python train.py --d_model=512 --vocab_size=26177 --activation="swiglu" --norm_eps=1e-05 --rope_fraction=0.5 --parallel_block=false --beta2=0.95 --lr_head=0.00735 --batch_tokens=262144 --seq_len=1024 --steps=3453 --dataset="wikipedia_en"
Each number is 128 + 24 x the weight over its row's rms, rounded and kept within 0 to 255. Layers, rows and columns count from 0. The size above them is the row's rms in percent of the matrix's.

# layer 3 attention value, 512x512, rms 0.0755, rows 71-81, columns 192-255
size [106 110 105 106 110 106 106 108 107 105 104]
[[ 70 152 117 126 133 160 130 129 105 100 148 136 103 154 124 107 138 122 139 139 109  56 134 126 113 117 142  91 110 134  95 124 130 137  66 139 121 131 126  97 147 143 158 147 116 111  95 126  99 116 135 117 143 154 157 114 130 132 155 137  93 113 126 107]
 [156 103 135 119 191 160 120 123 116 162 139 131 122 111 125 134 160  86 129 125 141 150 112 114 126 142 105 164 142 129 127 141 128 137 117 147 126 132 102 112 145 145 136 139 106 148 132 106 155  92  81 134 143 110 101  83 137  55 148 110 140 116 141 130]
 [181 124 123 151 114  96 128 141 130 135 130 117 134 136 153 126 175 128  99 139 115 143 125 109 111 130 121  72 104 148 137 139 109 157 140 111 124 154 167 127 111  99  96 143 170 143  66 145 159 142 152  96 125 127  81 153 102 141 102 140 121  83 129 149]
 [109 125 137 155 120 134 134 147 110 146 176 171 138 117 180 106 126 162 125 144 167 117 155 128 133 100 148 176 130 117 150 131 103 140  82 139 149 169 131 121 158 132 144 111 104 110 112 162 127 118 127 105 146 130 134  98  52 136 115 100 156 163 163 116]
 [117 115 102 119 154 136  85 127 132 132 111 101 132 110 150 110 120 136 151 140 169 146 129 133 142 120 135 151 111  92 150 151 134 145 121 165 113  97 141 129 170  88 133 117 120 129  96 130 127  75 133 109  99 114 115 167 136 142 150 132 140 153 132 138]
 [135 138 112 146 119 108 130  92 149 125 133  79 122 121 111 128 130 137 120 134  96  69 145  92 122 139 108 126 131 124 131 109 114 123 114 121 144 110  94 165 149  88 123 124  71 113 150  95 150 133 127 135  84 169 141  89 154 141 109 124 144 158 160 125]
 [125 137 153 117 159 130  88 140 136 149 144 140 144 128 130 152 129 110 143 154 117 130 142 135 133 106  94 153 129 103 138 148 114 107 167 108 140 179 119 107 115 152 162 117 143  56  90 103 127 124 121 143 103 143 151 142 126 118 120 152 148 123 126 155]
 [ 87 170 144 107 134 128 113 164 120 118 159 110 146 141 130 160 113 119 108 129 122 104 164 116  93 101  87 126 168 128  82  58 145 128 173 127 148 146 108 136  82 151 119 128 146 111 141 107 142 119 147 143  84 130 127  79 192 126 146 103 121 143  96 117]
 [ 85 121 126 122 120 108 105 184 128 121 162 152 130 116 135 112  91 114 139 125 103  87 180 129 104 167 138 138 132 105  93 160 115 144 118  92 120 161  98 151 108 125 109 114 138  93 128  95 160 156 129 122 135 137 165 133 109 103 126 135 111 128 125 131]
 [141 160 112 110 139 165  89 150  82 120  94 183 141 108 170 109 149 120 170 114  97 168 150 105 149 192 146 115  94 181 107  78 129 153 115 132 111 120 117 154 111 156 102 113 146 114 112 137 148 151 152 139 125 123 102 145 100 116 132 109  99 171 102 138]
 [110 149 135  81 134 130 138 151 134 112 104 147  81 130 126 138 129 132 108 155 117 169  72 172 119 186 138 177 102 133 104 153 116 146 124 126 136 123 202 148 120 143 129 136 165  98 114 127 105 182 113 127 130 142 106 149 134 150 122 172 105 127  74 111]]
# layer 3 attention output (transposed), 512x512, rms 0.0701, rows 71-80, columns 192-255
size [106 110  97 105 108 104 105 107 101 105]
[[125 182  92 166 121  65 147 162 108 155  65 109 107 127 117 161 115 158 146 128 129 155 128 109 114 155 112 146 107 107 143 166  95 119 138 121 142 146 134 133 175 118 136 114 146 115 135 161 137 114 163 123  66  74 135 115 117 142 178 107 195 131 151 157]
 [135 110  87 154 163 130 133  99 154 126 144 131 152 107 117 106  98 174 123  98  74  98 160 111 113 120 133 132 105 148 128  92 124 121 133 135  92 136 147 172 147 148 116 113 153  74 153 132 115  99 111 174 119  92 142 108  78 112 128 143 109 119 130 125]
 [113 126 132 161 164 150 132 151 137 142 107 163 150 127 165 124 182 130 123 166  86 142 101  88 118 170 156 132 124 120 106 176  99 127 152 130  85 144 135 120 133 204 149 116 134 152 124 137 131 178 108 137 123 103 114 100 163 139 106 115 123 109 138 135]
 [177  92 102 145 109 176 140 170 127 165 127 128 124 125 112 135  81 166 124 137 166  85 172 127 120  82 145 125 166 101 171 160  99 157 135 191 125 123 160 113 125 113  91 149 136 192 123 100 139  76 125 128 116 123 144 116 155 120 145 124 108  83  90 125]
 [114 141 152 110 133 115 153 164 133 128 141 154 163 120 180 116 137 156 171 125 126 172 123 112 110 111  69 140 156 142 160  98 160 158 116 123 130 123 136 119 128 147 119 148 200 115 120 100 105 136 133 137 136 170 123 137 119 129 159  83 131 140 100 198]
 [117  97 143 141 132 135 142 108 167 131 122 199 190 135 114  82 120 145 149 139 138 131 126 123 146 121 131 104 134  95 113  99 139 105 148 157 112 139 112  94 162 119 136 119 107  91 150 153 144 132 141 100 129 105 137 126 135 158 143 135 140 111 150 137]
 [133 109 123 110 105 127 108 120 118 137 133 107 115 123 126 116 119 100 130 118 114 174 134 145 131 134  74 157 139 132 139 140 125  85  91  94 161 110 164  96 120 148 143 117 109 125 111 136 170 144 171 141 130 148  82 133  99  99 145 108 111 119 178 111]
 [122  87 147 122 137 127 131 110 156 156 106 118 149 114 163 140 129 132 108 105 140 102 140 128 109 126 127 133 139  80 153 138 125 138 180 121  96 137 116 129 103 136 127 127 122 140 118 148 106 111 124 118 101 173 114 135 120 113 122 152 164 142  94  54]
 [150 121 118  76 147 136 159 107 164 132 109 116 139 110 146 135 138 167 157 158 123 136 107  87 124 116 119  90 122 128 177 131 110 152 133 105 151 143 157 131 109 113 131  89  94 135 127  92 148 126 152 118 165 140 157 114 133 121 151 124 127 121  91 128]
 [130 106 116 163 188  81 127 115 131 119 169 127 115 156 151 163 134 133 137  81 157 127 138 130 140 166 125 132  89 169 158 176 160 115 127 109 144 158 114  99  89 115 101 105 130 131 122 119 103 142 156 118 101 125 131 144 145 111 151 102 148 151  98 122]]